From a checkpoint of a small transformer trained on Wikipedia: rotary positions, normalized queries and keys.
Each number is 50 + 12 x the weight over its row's rms, rounded and kept within 0 to 99. Layers, rows and columns count from 0. The size before them is the row's rms in percent of the matrix's.

# k: layer 4 attention key, 320x224, rms 0.136, rows 294-319, columns 112-223
# q: layer 4 attention query, 320x224, rms 0.14, rows 295-319, columns 112-223
# v: layer 4 attention value, 320x224, rms 0.134, rows 256-261, columns 112-223
# o: layer 4 attention output (transposed), 320x224, rms 0.154, rows 256-260, columns 112-223
k294 086:45 41 62 44 56 40 46 35 43 78 46 19 56 57 65 45 45 57 58 33 44 61 53 62 51 47 49 64 44 62 40 40 44 41 39 50 76 48 41 53 55 46 50 55 28 47 68 20 57 51 45 43 32 69 53 38 52 35 38 57 52 24 57 55 42 52 61 51 56 43 46 37 58 33 44 71 48 70 56 41 52 52 68 55 53 34 54 41 53 43 45 30 61 82 68 41 31 55 60 50 63 72 57 53 39 40 55 59 61 48 51 60
q295 092:53 47 55 50 58 62 38 38 53 41 36 41 39 55 62 43 59 47 46 47 39 70 62 67 44 33 57 64 56 51 43 49 66 25 45 62 79 39 40 53 36 61 41 49 66 57 55 58 34 56 49 54 57 65 58 43 37 42 40 47 49 58 61 32 33 56 43 52 29 71 63 35 51 36 72 48 59 59 39 39 36 41 41 39 39 60 48 59 34 59 55 54 63 58 48 58 65 60 44 57 52 54 35 51 59 58 35 54 49 48 53 62
k295 091:45 36 70 55 42 54 51 45 37 62 51 57 40 49 35 42 65 47 75 50 63 38 50 42 64 68 50 40 52 54 49 52 61 55 45 60 54 30 62 40 52 44 42 38 52 43 40 74 49 43 50 64 51 47 47 32 27 60 52 33 41 44 48 61 48 51 62 34 59 44 59 49 44 39 49 61 50 55 67 76 49 63 57 57 33 48 79 58 45 41 39 39 43 60 65 62 43 54 70 44 59 59 50 56 47 35 38 57 53 54 68 48
q296 113:59 59 43 63 43 52 39 48 50 43 69 55 49 54 40 46 53 39 35 29 50 49 59 56 61 53 80 35 30 60 48 53 33 44 67 36 53 23 60 53 58 68 53 59 47 44 54 52 26 55 45 50 38 25 67 57 63 59 49 53 44 63 45 39 61 51 61 51 59 45 33 19 47 52 36 59 49 54 56 56 35 36 44 37 47 43 36 61 49 39 26 54 34 59 39 62 52 47 68 42 61 42 42 49 29 43 42 48 54 57 31 58
k296 109:55 55 68 69 54 30 46 50 53 47 44 51 63 44 39 55 47 60 54 54 40 66 56 58 54 47 65 34 38 44 46 54 73 76 60 44 64 50 46 35 52 49 70 39 49 62 33 47 51 40 58 34 61 23 52 42 55 46 18 55 39 35 64 52 49 61 71 53 24 56 40 68 68 50 66 44 29 54 67 74 44 69 47 40 61 60 53 61 47 43 70 32 56 62 45 44 44 58 31 76 47 52 50 54 47 53 49 67 49 75 50 62
q297 090:38 44 30 55 61 52 45 52 61 32 48 16 60 59 38 52 61 54 41 37 41 51 52 26 54 48 62 72 73 51 46 45 66 57 56 36 55 59 53 53 41 54 40 44 48 37 56 50 40 34 73 57 65 36 49 41 54 27 48 62 63 64 08 43 32 57 52 25 39 44 45 42 69 50 42 59 41 34 50 55 56 57 56 51 63 54 68 51 50 38 73 57 36 45 38 44 57 51 71 56 75 48 33 53 69 36 62 47 62 43 55 43
k297 093:51 45 72 37 54 40 38 61 64 55 64 33 47 77 52 57 27 67 61 55 66 39 59 82 43 52 73 63 55 36 47 56 38 50 49 52 65 57 60 45 65 57 71 48 52 52 41 53 78 50 44 59 49 40 58 49 38 42 59 49 48 40 55 56 43 46 62 54 46 68 52 29 45 50 64 51 64 39 88 47 54 58 56 46 57 34 14 43 47 49 27 46 56 76 55 61 37 44 61 33 45 58 50 62 47 49 42 47 52 44 71 70
q298 100:35 45 61 35 59 41 44 43 55 40 59 50 40 77 62 47 81 59 57 51 50 74 67 61 51 52 48 45 42 61 44 31 35 68 60 57 66 47 40 42 41 40 53 39 23 36 62 64 44 61 60 40 56 45 55 51 48 32 42 56 57 68 53 68 49 34 50 56 57 62 34 51 47 61 35 60 46 39 26 66 29 58 46 69 53 38 56 58 43 52 29 45 32 48 65 73 52 32 54 37 57 55 48 58 47 29 50 64 34 34 65 49
k298 093:55 55 59 69 58 39 49 58 56 54 67 51 60 60 57 56 53 66 32 56 61 52 56 69 38 38 47 70 53 33 44 35 65 51 35 61 54 49 66 52 55 39 52 55 47 42 49 46 82 48 43 34 50 50 55 50 57 38 36 56 58 58 25 39 37 39 72 47 81 52 49 41 51 46 39 26 56 51 59 59 55 61 57 30 42 56 39 40 58 63 42 43 21 57 62 38 38 46 46 46 47 74 57 33 32 52 48 58 45 37 57 41
q299 092:39 50 38 45 57 55 29 70 70 59 65 49 56 49 65 42 42 41 50 42 58 58 49 43 65 44 65 61 41 45 64 51 58 62 59 35 64 41 72 61 44 16 58 38 70 52 30 39 46 48 57 66 52 44 42 58 59 43 66 60 65 39 49 37 46 40 55 52 43 53 69 56 65 49 17 57 21 39 38 68 48 58 64 42 57 46 63 45 38 28 42 52 78 52 31 69 46 75 53 63 68 45 35 65 42 59 52 63 75 39 48 24
k299 087:48 46 64 48 46 35 72 56 65 42 54 51 54 45 40 61 54 58 45 58 46 66 54 77 64 34 50 52 39 49 65 60 59 66 57 56 50 45 67 40 43 50 44 56 38 57 59 53 30 47 33 14 58 51 52 63 51 56 73 43 40 45 62 52 61 85 27 62 41 56 62 71 45 85 36 54 65 59 44 52 47 45 53 47 60 39 47 23 32 37 42 57 39 73 43 34 67 46 54 56 50 31 38 71 54 44 36 48 51 64 57 66
q300 091:58 38 46 48 41 69 48 41 49 47 61 50 77 53 63 57 38 50 43 56 64 54 34 38 56 71 33 32 32 34 66 55 54 58 62 65 48 58 84 49 46 71 66 37 61 45 47 36 31 50 46 54 59 52 32 55 58 51 64 37 31 47 62 54 64 26 35 66 63 43 55 58 59 43 18 55 54 50 39 70 54 41 34 48 34 27 49 71 38 24 69 50 60 37 60 44 47 55 61 64 57 35 66 58 38 52 42 48 64 68 45 64
k300 089:22 65 42 55 52 37 55 65 45 34 29 63 46 59 36 68 43 50 48 30 48 53 28 54 46 49 45 38 46 29 49 46 44 68 47 47 41 33 69 33 32 58 43 63 59 25 30 40 48 75 63 34 55 51 31 52 29 52 65 47 61 51 49 47 54 54 43 39 42 71 77 59 59 52 46 52 40 35 35 59 54 67 33 61 55 50 49 28 56 31 32 61 45 42 30 39 66 61 38 49 37 63 37 62 58 77 35 38 55 53 39 49
q301 106:57 56 66 36 22 66 54 40 32 29 70 38 59 58 55 36 47 63 49 38 37 46 46 46 41 43 46 66 50 49 38 41 54 50 50 58 50 64 67 36 42 61 53 63 50 60 55 56 58 53 59 42 61 48 54 53 48 64 37 31 54 46 72 61 50 65 33 50 51 59 68 56 59 50 38 33 86 71 42 76 54 53 42 63 59 53 57 25 59 63 58 59 57 27 57 69 36 30 33 21 47 41 61 44 50 46 63 65 45 52 54 43
k301 102:37 51 39 45 52 55 52 45 41 32 55 36 31 26 34 57 55 75 61 38 65 43 53 45 50 72 63 63 72 65 45 54 53 38 24 61 41 84 60 77 56 65 46 61 50 49 56 54 48 57 58 59 50 30 38 43 68 32 64 36 56 44 66 48 49 45 42 32 44 49 67 49 27 50 43 35 74 58 62 57 71 55 69 50 38 54 42 57 58 56 47 40 36 62 37 53 58 36 56 58 43 64 51 43 42 55 53 43 30 52 44 38
q302 107:71 62 56 55 45 39 45 58 51 51 41 38 65 75 70 45 28 41 45 62 72 43 61 61 62 38 42 54 49 52 61 29 53 59 42 47 42 51 50 44 53 52 23 57 72 31 70 70 47 49 39 42 62 59 55 53 66 29 38 56 53 47 57 31 61 51 41 51 63 34 49 49 33 30 52 34 55 63 38 56 51 61 52 49 57 47 51 55 35 28 73 49 58 71 64 50 51 49 48 53 50 47 51 44 43 67 44 57 56 56 51 53
k302 100:31 54 46 55 63 57 50 48 36 43 47 35 47 61 48 48 34 38 46 37 43 75 37 46 44 59 67 58 61 45 44 55 53 49 71 35 47 39 29 27 59 37 49 63 26 37 64 63 42 45 41 47 65 44 40 40 53 40 56 46 57 65 57 42 51 64 62 64 33 58 76 36 37 52 64 73 54 43 37 52 67 47 69 31 34 51 46 42 56 58 54 44 73 50 39 58 57 19 54 26 63 59 41 48 64 46 53 47 54 44 40 46
q303 098:46 68 57 43 49 55 33 56 68 43 40 38 28 56 65 32 63 59 48 36 47 45 61 48 53 55 38 54 38 60 57 37 62 56 48 33 44 48 82 59 29 42 48 32 59 49 74 78 56 47 49 51 42 59 90 31 67 39 38 50 41 77 56 59 53 57 39 41 62 31 40 47 39 45 62 37 61 70 54 43 54 58 30 35 42 41 47 62 48 34 33 62 75 74 47 49 47 45 29 54 48 64 43 51 71 43 47 64 41 53 61 51
k303 096:55 51 51 62 73 44 42 36 72 25 62 60 47 19 64 51 53 49 52 67 45 43 50 59 40 50 57 42 46 34 54 50 50 48 70 51 48 43 34 47 35 47 49 57 51 69 64 59 69 33 56 42 65 79 43 52 36 45 55 52 65 58 49 89 50 40 48 63 49 52 76 46 49 56 60 65 72 25 55 49 64 51 63 58 33 46 60 55 53 43 66 34 41 53 37 49 53 62 52 43 69 56 41 38 43 28 48 62 39 35 34 50
q304 101:44 71 51 41 40 71 49 54 47 46 60 36 49 44 66 41 42 38 47 53 63 55 68 51 58 54 22 18 43 34 44 37 50 50 42 43 54 49 54 74 41 49 77 47 55 41 51 67 39 52 32 58 49 45 56 45 61 54 45 42 45 58 47 61 55 39 54 80 40 65 51 65 42 39 59 36 34 40 37 73 55 15 51 30 53 54 53 59 43 37 57 24 57 53 47 61 38 58 28 36 52 46 29 49 60 55 34 61 55 40 39 70
k304 097:24 61 37 74 49 55 31 53 45 41 40 40 58 64 30 30 59 26 55 32 65 60 36 58 57 60 35 76 68 61 54 37 38 59 56 45 67 34 56 23 50 40 34 55 38 50 49 54 50 49 47 44 57 45 58 46 33 45 78 43 48 44 65 72 48 51 37 75 35 60 71 55 32 65 26 56 53 50 39 57 49 44 28 64 36 59 68 42 47 63 51 57 46 39 46 56 63 32 47 57 42 51 52 52 52 74 37 66 50 56 30 63
q305 116:40 43 55 65 63 48 59 61 45 64 49 65 65 81 77 33 46 39 37 57 38 58 52 59 30 60 58 55 51 42 53 49 51 56 56 39 37 64 59 49 52 40 55 50 25 56 48 45 48 57 36 47 44 56 44 48 44 72 49 28 43 56 32 58 72 44 31 40 40 68 64 54 67 57 35 49 45 44 36 42 26 55 41 54 30 66 41 45 42 46 32 70 63 41 39 37 31 41 74 50 63 56 41 42 58 69 32 71 47 36 64 63
k305 114:73 59 66 50 39 40 29 64 56 41 38 28 39 32 60 34 52 50 43 72 60 51 49 54 53 61 30 35 57 65 42 35 46 49 52 56 61 29 50 37 34 49 54 56 55 45 41 55 45 56 38 68 61 63 60 50 48 56 52 36 44 36 37 69 46 33 44 39 59 43 46 49 54 56 43 57 47 48 47 36 38 40 58 43 32 53 62 39 61 32 46 42 56 51 57 35 54 64 52 48 28 68 48 58 15 44 41 57 24 67 65 55
q306 107:40 64 51 65 55 53 43 26 43 49 48 48 33 33 63 47 48 50 61 49 51 52 48 31 34 69 21 58 32 40 37 75 57 42 59 53 43 29 55 71 48 64 57 75 38 46 34 49 26 50 61 55 50 30 63 47 37 51 79 46 55 57 37 20 61 49 60 51 56 59 37 40 47 25 48 38 54 54 43 38 55 49 61 45 38 47 29 51 52 47 46 41 66 57 45 51 23 39 36 39 76 65 41 62 39 36 32 49 48 47 46 69
k306 094:48 58 46 50 68 46 50 58 41 35 50 50 56 48 47 61 58 22 75 40 57 59 44 59 41 47 54 40 54 41 48 70 57 26 79 61 41 43 49 55 50 51 55 41 57 52 49 55 46 77 53 43 67 61 32 57 40 56 41 38 50 61 42 46 52 54 28 53 58 61 64 69 61 28 82 65 35 35 49 34 47 45 41 43 33 44 55 32 42 45 39 34 86 43 47 60 60 41 84 63 41 45 68 36 30 49 22 47 39 50 69 62
q307 110:67 41 57 30 49 56 35 78 70 42 46 65 39 50 57 62 63 54 38 50 38 60 51 59 69 62 62 55 42 46 55 55 47 63 36 50 34 28 64 36 39 53 52 63 60 38 56 43 46 65 49 45 45 48 48 33 50 45 43 49 39 37 46 32 49 62 47 34 59 41 49 58 41 50 36 51 53 47 80 63 61 42 67 38 71 31 63 40 44 45 55 75 63 54 67 73 55 48 43 37 34 44 44 61 45 43 51 44 33 37 47 33
k307 111:54 65 75 43 38 39 50 41 66 57 49 52 36 52 27 41 69 55 32 64 43 34 64 55 57 16 42 56 37 48 47 54 56 59 66 67 40 61 52 49 49 67 55 51 52 54 35 61 44 43 28 49 39 82 72 54 79 52 68 56 20 58 65 45 60 66 43 53 43 55 42 20 27 47 33 43 56 57 53 60 61 32 25 54 49 50 31 50 48 35 62 45 40 48 27 49 37 50 26 39 73 38 42 50 62 55 48 52 41 55 42 46
q308 102:39 53 60 57 57 55 37 68 42 32 54 40 42 46 40 45 44 58 49 61 64 66 44 44 62 31 55 48 52 65 21 47 58 41 46 60 73 58 64 45 41 53 59 43 46 51 56 51 51 23 55 55 59 54 55 46 46 56 40 68 39 34 43 68 66 39 52 38 34 63 41 65 40 59 81 60 45 31 41 47 28 46 63 31 35 42 75 56 46 52 42 38 49 43 46 47 41 63 32 68 58 56 56 39 79 64 37 66 74 46 34 70
k308 109:39 34 49 32 46 49 39 32 49 66 60 51 39 63 52 52 33 40 62 49 58 57 48 45 50 65 38 67 54 68 52 35 42 68 69 37 46 10 68 42 60 53 54 69 47 51 54 67 55 49 59 45 32 52 58 68 30 59 58 61 47 18 54 69 40 38 33 47 42 39 41 68 41 50 30 45 44 40 46 50 46 42 53 49 29 61 58 43 67 50 43 55 67 36 61 57 61 46 45 17 59 73 45 55 53 48 34 40 40 52 47 44
q309 109:62 50 61 63 42 53 40 47 62 50 54 44 40 38 58 47 52 35 21 52 44 46 49 19 48 61 43 33 53 60 52 49 56 60 52 33 46 62 68 52 42 61 53 52 48 55 70 40 29 40 32 49 53 48 62 50 46 56 39 68 78 58 32 59 52 35 53 49 39 55 39 59 49 33 48 29 62 51 25 58 54 46 59 50 56 44 43 28 31 25 34 36 37 53 50 19 67 57 40 51 34 56 52 60 42 44 47 49 13 39 54 44
k309 100:47 56 31 60 45 41 55 56 38 59 46 38 58 50 46 44 59 51 45 36 65 70 43 44 49 54 55 63 38 70 49 52 44 40 67 56 58 67 59 60 57 59 33 70 48 69 47 61 58 76 43 63 51 55 49 43 56 58 65 63 46 56 53 52 54 49 43 40 58 73 60 56 41 55 53 64 68 40 38 63 57 37 39 50 74 59 70 46 65 37 38 78 31 56 57 49 36 36 50 53 48 64 53 59 39 50 60 78 46 54 49 49
q310 110:39 66 59 38 44 33 56 47 65 61 54 42 59 68 55 44 58 55 33 49 58 39 50 50 58 42 49 46 55 42 47 17 38 43 62 40 51 50 65 73 71 40 46 35 56 35 44 52 55 57 58 54 82 57 51 69 29 42 57 57 50 54 70 47 50 57 55 44 62 46 43 56 28 28 64 29 52 49 43 61 37 33 62 49 45 78 39 38 47 42 43 63 53 61 63 46 53 37 59 29 53 66 49 34 20 63 38 59 35 45 69 63
k310 102:45 23 43 42 58 35 54 57 47 58 45 27 54 41 44 33 35 44 40 61 59 51 42 36 48 57 48 57 62 60 34 31 42 49 48 53 57 58 57 36 48 60 89 52 16 59 49 46 46 37 69 30 28 49 39 44 57 56 58 46 57 51 77 52 45 56 47 55 59 50 27 45 44 51 42 47 71 46 49 57 79 43 55 37 39 30 89 34 37 62 57 56 61 61 65 59 40 56 47 67 57 51 33 60 52 29 53 73 30 47 37 32
q311 111:46 46 62 51 50 59 69 40 39 49 54 56 56 46 24 51 40 43 43 38 52 59 45 43 51 54 54 40 44 25 59 45 45 55 32 46 39 39 70 34 17 44 62 54 50 48 42 35 74 53 59 64 42 60 55 72 58 56 45 42 63 46 45 54 30 74 39 48 24 78 52 29 36 42 72 42 38 60 55 42 42 55 42 41 38 58 54 74 35 67 43 41 44 51 59 58 36 72 56 45 43 67 48 47 42 49 49 62 53 63 47 57
k311 107:52 59 41 59 44 47 61 56 64 60 55 56 58 40 71 37 62 56 54 43 43 34 37 20 72 55 64 62 66 68 78 63 60 67 50 45 33 38 55 41 64 64 80 49 58 51 47 48 39 65 56 53 48 58 34 50 26 41 56 33 62 46 63 47 47 48 52 32 70 28 49 59 52 40 51 50 52 61 52 58 53 73 40 71 51 56 45 53 54 40 53 65 54 31 46 32 66 47 74 74 64 68 42 33 56 49 68 52 38 59 61 62
q312 108:43 47 53 42 50 55 76 68 61 21 43 51 52 54 37 48 63 23 50 56 38 59 62 55 58 41 42 41 48 47 60 60 35 31 60 67 52 32 33 70 53 54 48 55 56 28 29 41 39 65 47 33 64 65 52 49 58 38 49 53 60 35 40 48 58 41 68 34 26 46 66 45 37 47 36 57 35 82 36 34 48 48 36 34 60 50 48 52 37 74 58 56 74 35 34 43 77 39 62 31 57 47 39 38 68 53 47 64 54 55 47 34
k312 117:57 46 35 46 44 67 34 61 51 50 44 56 46 52 39 68 62 79 27 57 61 47 72 22 43 44 54 39 50 45 59 32 63 39 62 32 61 64 68 47 52 49 61 50 64 27 65 61 27 24 37 52 64 57 50 49 59 54 46 49 55 52 19 52 47 43 48 46 50 53 47 55 41 52 33 57 29 57 67 45 44 79 35 68 60 41 63 72 46 69 42 52 32 55 63 64 52 51 59 38 52 55 41 62 49 52 63 25 38 47 34 49
q313 102:45 52 59 51 66 38 48 27 45 34 46 36 58 53 40 47 56 37 67 71 43 56 22 37 54 44 48 48 53 72 37 63 64 62 56 67 55 56 59 46 39 52 43 38 57 42 47 46 56 64 27 55 61 67 54 61 55 67 52 46 51 40 64 22 45 48 31 68 59 68 55 57 59 63 50 45 48 71 71 46 49 40 28 54 36 33 50 39 48 58 49 38 55 49 65 34 35 56 54 48 38 67 43 60 44 52 59 42 33 62 49 57
k313 099:69 61 38 62 65 46 64 33 51 43 35 57 30 36 48 36 55 52 58 27 60 66 85 20 43 49 72 59 42 61 55 44 64 52 41 43 42 60 50 62 73 39 58 55 65 63 52 32 38 39 53 41 45 45 57 53 44 40 41 50 50 52 42 62 39 78 42 52 53 65 53 56 67 62 40 53 30 50 55 58 65 55 38 80 42 45 41 40 59 41 52 68 61 48 46 73 45 53 51 51 46 35 51 56 55 72 51 30 33 50 59 59
q314 110:59 59 55 50 56 58 32 61 53 48 47 47 41 50 34 49 50 75 35 65 34 41 53 24 44 67 73 38 41 52 51 65 56 69 48 54 78 51 40 49 77 25 67 46 56 77 40 43 68 54 75 74 57 48 51 37 36 25 38 55 46 47 56 63 73 42 43 59 41 56 40 46 34 48 67 44 67 41 59 32 55 39 35 57 49 27 72 37 58 61 46 43 49 43 62 55 58 46 50 55 51 58 26 55 41 60 36 52 41 53 28 43
k314 104:46 43 52 46 56 32 53 39 73 64 36 75 43 38 49 54 20 33 29 64 41 44 45 50 51 39 40 27 42 49 32 43 41 50 31 56 34 44 60 58 38 59 47 58 32 55 69 54 58 56 52 42 48 41 50 67 32 48 47 67 57 40 60 43 62 61 61 69 34 46 45 41 46 40 47 71 48 51 64 46 38 19 43 35 48 37 47 44 46 38 69 13 63 48 36 43 60 48 38 59 53 71 56 38 46 29 46 62 53 48 41 60
q315 106:56 41 40 49 33 56 76 54 37 48 60 59 49 76 37 48 39 40 40 59 30 40 60 57 56 65 46 56 56 73 49 38 60 48 44 61 42 84 50 44 50 53 46 63 82 59 59 43 59 74 47 69 67 68 59 38 51 41 40 40 36 50 50 58 52 41 55 50 28 59 43 45 50 56 76 51 44 66 60 61 73 43 42 56 54 53 52 35 77 62 51 33 45 73 52 49 52 40 40 60 50 54 52 58 68 47 42 55 81 44 51 74
k315 101:51 68 46 36 49 60 51 33 45 53 61 46 52 62 31 53 47 46 31 57 50 41 72 44 52 74 42 69 59 70 40 32 57 34 53 58 62 53 41 49 77 56 41 45 64 56 50 44 48 46 59 32 30 55 40 45 59 33 64 79 46 49 38 63 58 31 43 54 58 54 36 57 42 44 47 80 51 54 32 59 48 40 61 57 25 69 39 45 34 31 45 34 65 34 55 51 38 71 45 46 49 50 69 57 60 47 46 55 35 36 49 50
q316 110:73 29 60 67 58 56 54 43 63 24 64 47 46 56 65 42 52 45 39 54 55 74 62 72 40 34 49 58 53 42 73 61 50 58 43 40 69 37 27 38 55 41 44 62 43 72 46 46 43 45 54 71 47 63 42 45 49 34 57 40 58 39 45 36 46 46 68 44 60 23 50 49 51 33 30 59 67 29 56 42 55 44 58 52 63 44 66 46 42 54 43 44 51 33 52 48 87 47 53 51 29 56 42 55 39 35 59 34 37 39 46 37
k316 100:50 34 80 24 50 57 64 34 63 59 56 53 59 51 54 46 32 27 35 38 47 50 55 62 44 35 56 50 44 38 33 67 52 51 51 76 43 57 45 55 28 65 51 60 38 39 53 60 67 51 27 50 53 59 58 45 47 37 41 67 43 42 33 44 32 67 72 54 45 73 35 37 68 29 32 48 39 59 47 40 58 22 57 42 51 44 53 61 52 47 53 74 67 60 52 43 49 51 34 51 51 53 61 25 40 36 35 34 54 44 67 47
q317 107:45 49 46 36 27 61 40 52 43 55 50 30 34 50 50 68 61 40 51 48 63 71 18 39 68 79 58 40 30 52 39 28 49 60 34 48 57 42 44 77 57 59 66 74 44 31 41 48 78 53 46 42 50 46 33 67 50 42 53 47 34 56 42 34 61 51 42 51 34 44 66 67 56 67 38 55 59 39 48 55 47 55 51 64 61 33 42 68 50 25 48 51 70 36 39 61 56 74 47 70 54 33 65 50 31 56 64 34 45 56 49 43
k317 110:43 43 49 63 52 41 54 55 35 63 32 39 58 61 54 67 66 42 47 39 57 46 41 39 48 38 57 68 48 28 84 43 43 62 49 32 41 58 60 62 61 50 38 45 64 48 62 56 47 65 59 61 32 51 38 54 24 75 51 47 41 39 32 48 46 40 51 45 70 38 63 25 44 47 63 56 54 60 61 60 45 34 43 46 71 61 37 47 40 65 62 58 42 50 30 43 45 56 45 41 45 57 29 75 53 69 56 45 52 71 53 63
q318 108:59 35 62 43 47 47 42 60 42 66 21 35 42 66 39 61 64 60 66 59 46 64 46 60 51 66 48 53 72 41 34 49 37 43 73 44 30 36 43 40 45 45 40 42 54 43 55 57 42 61 62 31 61 45 59 70 48 48 53 76 22 45 48 69 60 60 40 73 44 44 61 57 57 53 29 57 49 45 53 54 57 62 42 40 43 40 48 42 55 69 49 67 44 55 59 51 47 37 42 62 53 27 58 34 36 58 49 65 46 68 43 35
k318 104:47 30 41 55 59 54 49 71 58 52 55 44 24 43 38 36 76 45 61 50 53 58 39 46 45 37 65 64 32 61 22 24 62 39 42 57 42 38 43 49 68 51 42 73 42 38 66 69 41 38 25 38 38 58 53 48 42 56 57 60 43 51 46 40 83 66 65 33 47 47 43 58 71 56 57 33 57 41 36 76 51 25 70 47 42 58 35 49 74 60 49 60 44 63 63 60 54 54 51 49 40 45 56 60 50 48 56 58 47 34 50 67
q319 103:54 43 29 53 39 72 59 60 38 59 37 48 47 39 49 50 61 51 39 49 57 62 67 47 48 33 31 75 57 51 44 64 57 66 41 52 49 51 49 54 39 37 31 50 47 67 49 48 37 40 60 58 44 25 56 56 46 51 58 22 39 77 49 41 52 70 48 35 48 59 46 59 39 54 66 46 54 70 57 39 60 54 59 38 47 28 35 53 57 40 64 50 58 41 41 70 40 34 53 69 66 56 39 35 57 72 36 54 49 42 66 67
k319 101:68 46 56 49 45 29 48 36 44 43 63 57 36 44 65 52 64 52 67 47 58 54 62 50 42 51 54 49 57 39 61 53 42 51 63 42 59 35 44 57 62 42 65 38 30 24 33 60 60 63 43 67 48 56 49 46 51 36 49 31 43 43 74 63 51 29 44 62 45 37 65 30 46 32 51 64 78 27 42 65 52 68 58 61 55 40 52 30 47 44 31 52 55 59 65 55 44 51 77 46 59 46 59 57 42 42 45 32 63 46 54 54
v256 101:32 41 47 60 31 50 70 79 50 61 54 61 40 58 55 43 58 67 61 68 55 41 47 36 54 43 26 37 52 68 64 39 55 54 60 41 52 43 32 41 65 21 43 75 55 54 39 57 59 72 63 52 59 41 54 50 55 57 52 30 60 70 57 63 29 67 53 31 54 42 43 63 62 73 57 58 18 58 37 41 37 57 53 54 54 35 46 62 36 39 53 43 75 50 53 63 39 21 62 62 42 55 58 62 43 44 60 49 60 49 59 40
o256 100:54 33 52 54 61 46 30 30 32 41 45 52 51 63 45 48 32 51 55 30 56 55 60 64 55 57 44 62 46 44 39 52 45 35 22 47 47 58 62 47 17 38 48 48 51 41 42 75 48 41 43 41 41 69 48 58 55 45 20 55 47 80 60 64 51 48 48 62 55 38 47 39 26 50 45 46 64 28 43 55 48 31 30 25 36 41 33 42 57 40 35 52 32 60 40 66 48 47 54 39 58 50 42 35 33 58 55 60 33 51 45 32
v257 106:46 52 44 56 56 32 25 56 72 44 48 52 61 42 56 67 57 34 57 55 40 63 60 36 73 59 29 57 64 60 45 50 44 52 31 42 49 26 53 47 55 51 53 65 41 63 38 46 58 63 43 52 65 30 53 62 33 30 52 55 32 63 41 54 16 70 80 59 32 54 27 27 30 42 66 51 64 56 47 63 53 45 55 39 53 66 42 41 41 58 53 33 40 53 39 58 38 69 56 42 62 40 64 43 82 33 49 43 44 52 59 62
o257 101:52 61 59 50 46 35 60 28 50 59 52 51 62 74 39 39 51 61 36 40 49 37 62 45 37 50 76 48 50 36 42 41 55 42 51 64 44 55 46 56 56 64 65 39 51 35 57 30 40 50 52 41 65 54 55 40 47 63 78 56 50 60 20 47 54 48 61 59 87 52 53 61 69 61 53 43 51 27 46 47 53 66 39 56 69 58 67 37 50 43 42 79 54 54 29 58 72 57 57 49 54 59 49 57 45 57 53 62 46 37 47 40
v258 100:47 43 55 40 48 66 56 51 36 48 53 29 57 34 53 62 56 33 23 67 45 29 23 45 59 38 40 57 55 56 50 55 41 26 54 81 38 24 45 33 42 56 45 56 65 50 45 32 59 47 66 71 53 60 34 54 55 51 26 38 46 68 50 77 44 60 50 50 49 69 42 57 57 46 74 57 52 59 53 65 58 42 66 40 55 49 40 32 56 47 52 36 50 54 57 56 55 51 50 29 65 53 25 46 45 57 52 59 32 45 43 78
o258 100:61 39 43 59 39 39 62 59 60 59 60 83 34 58 44 49 23 52 43 58 54 64 72 44 56 56 63 63 45 40 40 38 48 46 44 25 77 54 68 33 33 45 43 35 28 45 45 51 43 80 43 31 58 57 50 54 39 47 67 45 46 59 38 23 38 44 49 61 45 46 50 50 49 46 36 61 44 43 51 57 58 42 38 56 55 72 55 41 53 43 43 81 64 49 46 36 73 37 35 42 54 49 61 49 55 65 60 42 70 53 57 41
v259 090:44 57 58 30 66 39 47 62 66 40 41 33 56 42 54 30 75 39 45 44 39 52 50 58 61 60 49 39 35 42 52 40 48 68 57 36 46 61 66 65 38 53 59 54 23 62 52 59 65 73 51 50 46 54 45 44 43 59 58 46 34 62 41 40 48 78 42 34 39 45 50 71 43 28 63 45 46 47 33 42 68 39 48 45 48 52 46 59 54 51 43 46 46 51 49 65 25 49 40 53 52 42 48 55 42 53 56 38 59 34 56 40
o259 089:44 45 19 47 53 43 55 50 43 53 54 50 48 53 38 61 60 60 43 47 52 37 41 55 43 51 38 64 46 46 36 60 54 51 49 64 48 51 50 37 53 39 60 33 68 54 62 49 59 37 54 62 51 58 52 46 35 76 50 40 53 25 49 40 37 26 45 46 53 28 30 49 57 53 51 58 45 48 50 54 34 59 43 57 42 61 72 37 52 52 55 44 60 33 50 48 69 50 68 19 68 48 50 22 38 26 48 56 50 66 37 47
v260 110:56 51 48 62 36 48 33 33 45 45 45 24 52 54 50 51 35 33 51 69 62 54 48 51 33 41 50 50 68 40 51 26 40 43 62 71 21 55 68 50 57 57 52 66 29 56 38 54 47 48 40 73 49 46 29 46 60 47 32 36 57 51 48 58 52 54 50 42 62 53 34 54 57 53 38 58 45 40 28 50 47 30 47 50 54 45 58 60 38 59 78 47 54 48 67 51 35 58 48 40 67 63 41 49 37 52 37 32 50 41 64 37
o260 103:42 57 52 70 68 27 60 47 45 50 46 65 45 37 58 41 51 50 62 49 34 71 47 56 78 39 61 56 22 29 55 34 57 39 40 47 28 56 49 40 23 47 41 42 66 60 51 66 48 44 51 57 57 57 57 25 46 30 49 26 42 57 83 53 50 61 62 49 56 38 56 26 69 38 45 56 47 44 81 51 46 70 44 40 34 51 57 57 47 58 46 56 54 37 44 46 53 31 54 72 38 53 47 55 50 50 56 39 29 62 59 41
v261 107:38 49 42 68 60 50 61 58 57 80 63 65 46 59 35 53 48 49 48 82 59 69 36 39 59 64 38 28 46 67 59 51 55 36 74 57 44 64 40 57 59 62 72 45 61 29 58 68 55 57 46 38 44 48 66 43 41 53 55 39 38 52 43 60 49 54 37 63 31 26 88 58 59 51 56 50 49 32 49 26 26 51 42 56 50 30 48 58 55 79 57 60 53 57 61 60 51 55 55 59 26 65 56 38 42 48 39 74 70 57 68 58